Each number is 50 + 10 x the weight over its row's rms, rounded and kept within 0 to 99. Layers, rows and columns count from 0. The size before them is the row's rms in percent of the matrix's.

# q: layer 4 attention query, 288x192, rms 0.0768, rows 0-3,32-35,64-67,96-98,128-130,160-162,192-194,224-226,256-258, columns 0-95
# k: layer 4 attention key, 32x192, rms 0.079, rows 0-2, columns 0-95
q0 089:60 46 44 45 45 78 40 55 62 55 34 59 52 45 72 50 60 54 40 27 35 48 47 43 35 48 48 36 48 44 47 35 47 33 46 45 54 31 48 51 56 55 64 51 40 55 34 50 42 35 31 51 41 61 37 54 36 26 46 41 57 55 48 50 56 57 41 50 47 54 44 64 58 36 49 44 59 66 54 39 43 41 48 57 44 44 63 46 49 37 41 55 76 41 48 72
q32 076:50 46 45 42 54 58 54 57 46 46 50 44 55 52 69 56 59 55 49 62 29 51 41 34 56 67 52 57 55 60 45 62 47 49 53 51 45 81 45 57 50 39 52 56 38 61 55 55 46 54 53 40 52 42 38 50 65 35 46 41 49 34 35 45 53 42 59 66 55 50 25 52 67 46 67 59 58 46 40 39 69 44 38 65 31 62 41 47 62 41 31 55 40 46 54 44
q64 064:50 67 38 47 51 49 59 41 46 61 41 52 60 52 42 69 46 48 51 53 45 58 92 53 50 58 43 49 39 60 45 51 53 44 59 54 51 38 55 52 37 43 59 65 50 57 49 76 52 36 68 51 60 42 34 36 69 50 43 51 58 52 58 47 47 36 45 56 37 41 41 55 39 58 73 70 52 48 14 52 62 50 61 31 54 48 46 54 30 44 64 30 40 57 49 40
q96 111:55 46 38 48 40 56 58 52 42 51 62 67 36 45 40 43 63 46 55 63 60 51 51 50 33 55 64 57 50 61 49 31 45 57 57 57 49 53 45 37 48 61 47 38 31 57 61 57 61 43 39 56 55 31 51 58 49 39 35 53 42 43 50 45 43 58 56 34 58 61 50 60 60 53 49 49 51 42 43 57 48 47 64 74 42 33 58 45 66 48 40 50 53 46 27 65
q128 093:50 36 31 43 56 43 47 73 54 68 42 51 53 51 56 45 46 45 43 53 44 55 46 43 40 58 49 48 67 52 69 57 50 20 52 42 41 52 38 66 46 40 66 63 45 52 56 51 55 35 56 48 42 53 44 43 41 44 52 64 56 58 58 55 38 45 43 66 55 57 29 36 52 54 50 64 61 53 49 60 57 59 61 46 33 56 50 58 53 69 31 39 49 46 52 37
q160 091:65 63 53 58 35 50 51 44 44 46 44 34 53 66 53 56 45 58 59 59 36 37 52 53 32 31 49 46 56 47 27 59 47 56 62 49 60 47 64 48 60 44 65 56 39 14 59 54 43 50 42 35 56 64 58 63 52 52 45 48 78 50 43 39 31 49 70 53 56 39 58 55 47 62 44 41 57 42 46 49 49 71 36 39 63 66 53 58 36 62 63 59 46 46 45 48
q192 041:39 49 54 58 46 63 58 31 46 82 55 58 48 52 49 73 46 65 50 39 45 36 52 64 53 34 37 57 52 49 47 57 49 78 38 48 50 49 39 39 56 55 65 57 63 45 49 26 40 53 39 54 50 61 42 54 49 43 51 38 44 58 56 32 52 52 47 50 53 55 59 33 33 52 67 30 70 49 64 42 50 48 43 29 54 30 51 66 42 40 54 45 46 38 47 47
q224 079:65 78 32 37 56 62 59 88 44 50 29 48 58 52 48 55 56 43 57 38 49 47 50 49 75 56 49 60 47 46 44 60 52 59 40 68 60 40 47 49 42 62 50 48 46 49 51 30 55 56 67 54 40 57 41 50 54 50 67 55 83 33 41 43 52 51 42 68 59 38 49 39 50 68 58 43 56 57 58 43 40 53 58 31 48 55 48 56 63 47 65 41 39 47 64 41
q256 099:60 58 58 42 44 42 49 44 57 47 51 59 51 49 53 66 63 55 42 42 67 31 45 29 39 68 50 54 58 52 68 58 40 40 62 30 56 59 58 55 68 35 47 65 58 39 51 62 51 60 62 63 64 56 62 43 64 53 57 56 57 41 50 42 40 49 33 39 51 71 60 66 45 57 52 46 54 51 39 58 60 51 39 55 35 57 60 50 40 48 34 60 53 49 43 58
k0 090:47 34 56 58 56 38 63 42 57 55 59 59 54 72 48 61 50 54 52 57 63 58 51 47 61 41 43 32 44 49 48 47 34 61 28 55 37 59 37 59 54 54 43 63 55 57 50 66 64 51 48 36 65 51 54 54 52 49 64 59 58 41 48 60 58 47 43 52 53 65 56 48 55 45 59 66 42 42 48 36 42 47 54 37 38 43 41 52 58 50 46 47 38 28 51 49
q1 076:45 36 53 42 64 56 45 54 59 46 46 67 53 42 54 35 35 20 60 56 49 36 41 48 38 69 43 28 40 51 44 40 54 50 47 48 48 48 34 42 44 40 47 46 49 76 62 41 51 49 43 34 47 44 41 45 58 40 55 32 39 43 64 62 50 41 50 34 51 45 50 56 57 45 47 67 43 38 53 41 38 43 58 61 37 33 33 52 47 33 50 53 67 43 44 62
q33 082:64 52 62 50 45 49 61 43 60 44 51 40 33 40 45 63 56 60 44 42 48 53 33 40 55 37 59 52 46 39 54 60 51 55 60 40 49 49 33 51 46 56 49 60 63 42 57 56 46 49 39 57 32 48 36 48 51 49 44 59 42 38 44 30 41 54 44 64 47 43 31 62 45 54 49 57 54 55 58 53 70 37 44 44 42 68 39 31 54 49 50 51 43 47 37 41
q65 052:36 53 51 64 43 45 47 58 58 45 50 49 37 30 61 59 53 43 64 44 51 57 72 38 61 69 45 63 70 33 56 51 59 35 48 44 46 43 48 49 47 54 56 38 69 56 45 47 53 25 47 52 44 43 64 64 51 49 52 50 44 58 73 59 35 50 52 48 31 58 44 54 45 55 40 48 45 60 43 65 62 64 74 30 46 53 51 51 48 51 60 52 53 54 67 52
q97 152:55 52 62 46 61 48 55 37 55 54 62 72 59 38 57 34 52 53 52 50 52 54 37 52 53 58 50 43 39 44 51 46 51 35 48 36 49 47 59 42 46 46 60 65 61 44 36 71 41 52 63 38 37 62 57 35 59 58 55 47 51 52 57 58 39 52 47 54 48 50 55 66 65 55 48 40 59 69 42 47 52 54 26 42 50 60 35 57 46 38 50 43 70 57 54 22
q129 093:43 34 35 53 50 54 42 44 64 55 57 43 52 51 69 48 16 62 53 51 58 50 59 46 49 45 47 62 42 46 38 60 57 57 40 52 44 54 59 71 34 36 44 71 59 55 30 54 42 43 72 52 44 37 49 33 53 41 63 49 53 61 43 49 48 27 33 66 46 43 45 42 44 62 51 45 57 45 48 53 43 58 49 54 45 56 55 61 49 58 38 63 41 65 75 34
q161 110:36 36 46 46 46 51 45 53 52 52 42 45 58 38 45 50 70 43 55 30 55 47 52 62 52 48 28 71 57 44 68 41 53 37 63 54 37 49 44 37 53 51 54 53 44 56 50 45 47 47 52 55 51 62 55 38 44 39 55 50 48 66 45 47 52 64 62 48 44 41 49 63 49 58 46 46 56 59 75 49 59 48 45 46 73 65 39 35 36 30 54 46 59 57 46 47
q193 047:67 65 59 62 46 66 59 36 47 60 44 54 53 55 60 55 51 54 57 42 60 51 56 55 43 44 52 49 57 39 34 46 52 63 23 32 38 59 67 51 30 61 48 31 48 38 46 36 43 47 33 43 58 40 63 40 63 42 52 56 39 41 48 46 62 48 34 54 50 56 61 47 52 57 51 52 58 54 58 48 74 49 55 55 43 76 62 51 57 46 52 47 65 59 44 63
q225 106:44 43 63 57 52 58 36 54 37 57 33 49 51 53 39 50 30 55 42 51 53 63 48 53 53 52 53 50 58 70 48 53 50 53 60 68 50 67 48 51 56 40 39 47 47 31 49 41 49 52 52 54 58 55 46 57 37 62 52 58 65 50 58 35 49 36 61 58 50 57 31 47 35 44 50 22 40 61 62 32 47 41 45 22 74 53 48 51 43 68 56 53 66 47 55 24
q257 133:50 49 40 56 57 42 45 58 42 44 52 50 28 40 55 58 55 35 60 63 38 49 53 55 48 50 48 48 44 50 36 51 64 48 56 55 65 41 61 44 48 57 71 42 47 55 48 39 42 45 50 41 32 46 45 59 28 45 55 48 42 69 61 50 41 46 60 58 36 37 46 40 70 45 64 69 45 38 42 60 51 59 67 62 62 53 53 61 61 56 41 40 47 57 53 47
k1 088:67 58 40 56 41 49 47 47 63 63 48 60 34 55 52 55 59 51 44 54 55 50 67 55 39 52 57 41 54 71 37 48 66 54 58 45 42 43 56 40 53 58 48 44 40 52 61 71 48 45 49 54 52 38 42 61 71 53 29 54 52 44 57 54 50 46 47 58 45 47 38 37 44 56 33 51 70 40 39 48 47 48 47 54 53 38 49 42 45 56 60 56 50 58 31 51
q2 081:48 56 49 60 44 45 47 48 48 61 30 28 35 52 63 67 66 70 41 40 47 48 52 69 56 42 50 74 47 56 52 57 46 51 49 50 49 42 48 54 46 56 64 54 45 37 41 37 50 43 62 61 40 61 47 53 49 43 27 56 67 61 37 30 40 62 53 56 51 56 42 50 37 68 48 22 64 57 59 50 70 55 39 39 59 54 62 51 50 58 49 48 45 52 38 46
q34 089:52 56 57 48 46 49 51 51 62 69 52 52 34 48 62 44 38 67 69 71 63 70 45 44 54 47 45 62 53 58 49 70 51 66 69 50 49 34 42 47 48 49 38 51 53 52 50 40 58 48 53 40 57 61 36 54 51 51 43 45 63 38 45 57 56 42 49 57 59 64 44 42 65 63 68 51 53 46 40 55 52 43 49 54 40 37 48 63 53 33 32 47 51 42 42 50
q66 058:52 40 45 53 53 57 42 50 53 49 43 40 44 56 54 51 57 48 48 61 43 77 32 47 61 55 57 43 37 40 44 47 40 39 48 60 59 47 45 54 50 61 49 51 30 57 49 64 54 54 57 50 56 48 63 67 55 46 53 43 50 39 54 52 49 54 48 50 58 59 30 41 36 57 59 60 65 51 52 57 43 52 52 49 56 34 64 69 56 74 69 48 29 41 48 62
q98 139:56 36 31 49 42 45 49 60 50 52 40 38 41 68 47 61 45 41 41 53 58 48 57 42 54 47 36 57 57 68 48 49 47 69 51 70 44 52 45 60 49 60 41 46 39 63 65 40 60 42 35 59 57 36 50 62 43 42 41 57 49 47 43 46 58 54 48 51 54 45 43 39 35 54 55 55 45 27 59 60 52 39 75 64 48 33 73 36 59 59 43 48 30 48 42 75
q130 094:61 45 46 39 51 35 67 49 39 64 54 61 42 52 45 50 79 39 41 33 59 51 54 48 65 47 42 23 56 49 55 49 39 26 57 51 46 44 41 52 59 53 54 34 48 44 69 39 55 62 58 64 45 65 52 49 47 36 43 54 25 47 64 37 46 69 58 38 57 61 56 57 42 45 44 40 42 48 47 59 53 39 44 41 53 60 38 51 56 64 50 49 41 33 31 54
q162 113:57 66 38 64 35 50 48 39 55 33 51 40 43 61 57 43 42 52 42 66 37 40 35 55 43 54 63 30 47 55 23 46 49 67 49 46 51 45 55 66 52 40 53 56 62 26 54 49 39 58 43 43 63 63 55 57 59 53 50 46 57 52 64 45 42 57 46 55 56 60 39 48 41 52 55 46 45 44 43 53 49 51 37 43 54 47 53 62 46 70 51 64 48 43 48 59
q194 043:39 42 49 23 62 41 50 50 34 43 47 39 52 55 41 53 49 54 51 58 53 65 35 47 34 52 51 63 56 58 52 59 60 50 67 57 74 37 42 37 59 51 53 54 49 49 49 51 54 43 54 48 41 36 42 53 42 46 65 49 50 49 48 57 47 50 56 52 70 30 25 55 48 43 44 48 31 64 51 55 53 47 53 29 60 27 56 46 38 40 51 56 46 43 43 34
q226 091:47 49 39 46 54 43 65 44 41 53 61 52 45 48 74 39 58 47 65 51 51 53 46 44 50 60 43 71 47 30 61 51 47 51 61 37 49 58 60 63 59 62 69 52 50 65 59 64 46 56 46 51 52 42 46 51 41 35 45 43 39 53 26 55 58 48 46 38 47 53 68 49 64 45 55 65 35 58 33 56 50 64 54 70 22 36 49 52 53 45 35 45 34 45 50 57
q258 130:53 46 58 45 40 58 54 31 60 55 42 49 65 71 37 52 50 60 40 37 64 47 34 45 52 47 52 46 61 52 51 50 34 48 46 38 39 49 37 55 52 49 31 55 49 39 63 63 49 57 52 51 72 47 63 43 71 48 43 59 55 24 36 52 58 61 39 40 63 60 52 61 35 56 40 30 56 54 43 44 53 39 35 42 42 59 50 36 45 45 60 62 53 43 48 62
k2 086:41 49 48 47 58 48 63 37 49 38 49 56 81 45 59 62 40 38 54 55 48 57 52 40 54 49 46 56 42 51 61 46 28 55 34 47 55 60 45 54 50 46 43 42 46 59 47 57 46 60 58 50 53 49 58 59 35 70 71 52 58 41 39 61 47 45 42 35 42 46 63 48 62 43 70 60 42 41 50 41 46 56 60 34 43 43 47 43 54 51 36 46 47 31 59 46
q3 093:60 50 33 36 46 65 31 53 42 55 42 45 57 48 56 39 62 46 48 38 35 44 60 60 44 56 61 38 57 52 47 25 52 41 51 59 49 40 37 48 49 42 71 47 45 46 27 30 41 37 36 37 49 62 59 51 48 33 35 34 57 46 58 48 58 50 54 47 39 40 43 70 50 43 54 35 71 65 55 44 46 45 44 55 56 52 60 52 48 41 49 54 74 44 37 59
q35 101:55 41 62 50 48 54 58 46 60 49 49 28 49 50 45 47 61 49 55 52 41 47 23 31 57 47 54 55 58 46 32 71 44 51 54 54 38 63 45 49 49 46 58 51 39 51 52 53 44 44 49 37 49 47 42 57 59 35 54 45 49 38 42 44 42 35 53 67 64 49 34 56 51 50 68 51 67 47 56 42 52 46 34 72 25 60 43 55 62 35 30 55 52 47 52 59
q67 053:54 64 53 28 53 49 39 40 56 73 57 45 57 58 53 59 42 63 50 51 48 55 58 51 61 66 35 40 41 36 58 50 60 36 57 64 52 49 64 49 51 46 41 49 36 38 32 48 45 70 63 44 54 31 69 46 58 44 54 50 67 47 56 50 44 41 55 70 47 54 37 52 38 63 61 63 49 62 23 53 54 50 45 46 54 57 60 56 44 33 54 35 37 48 60 40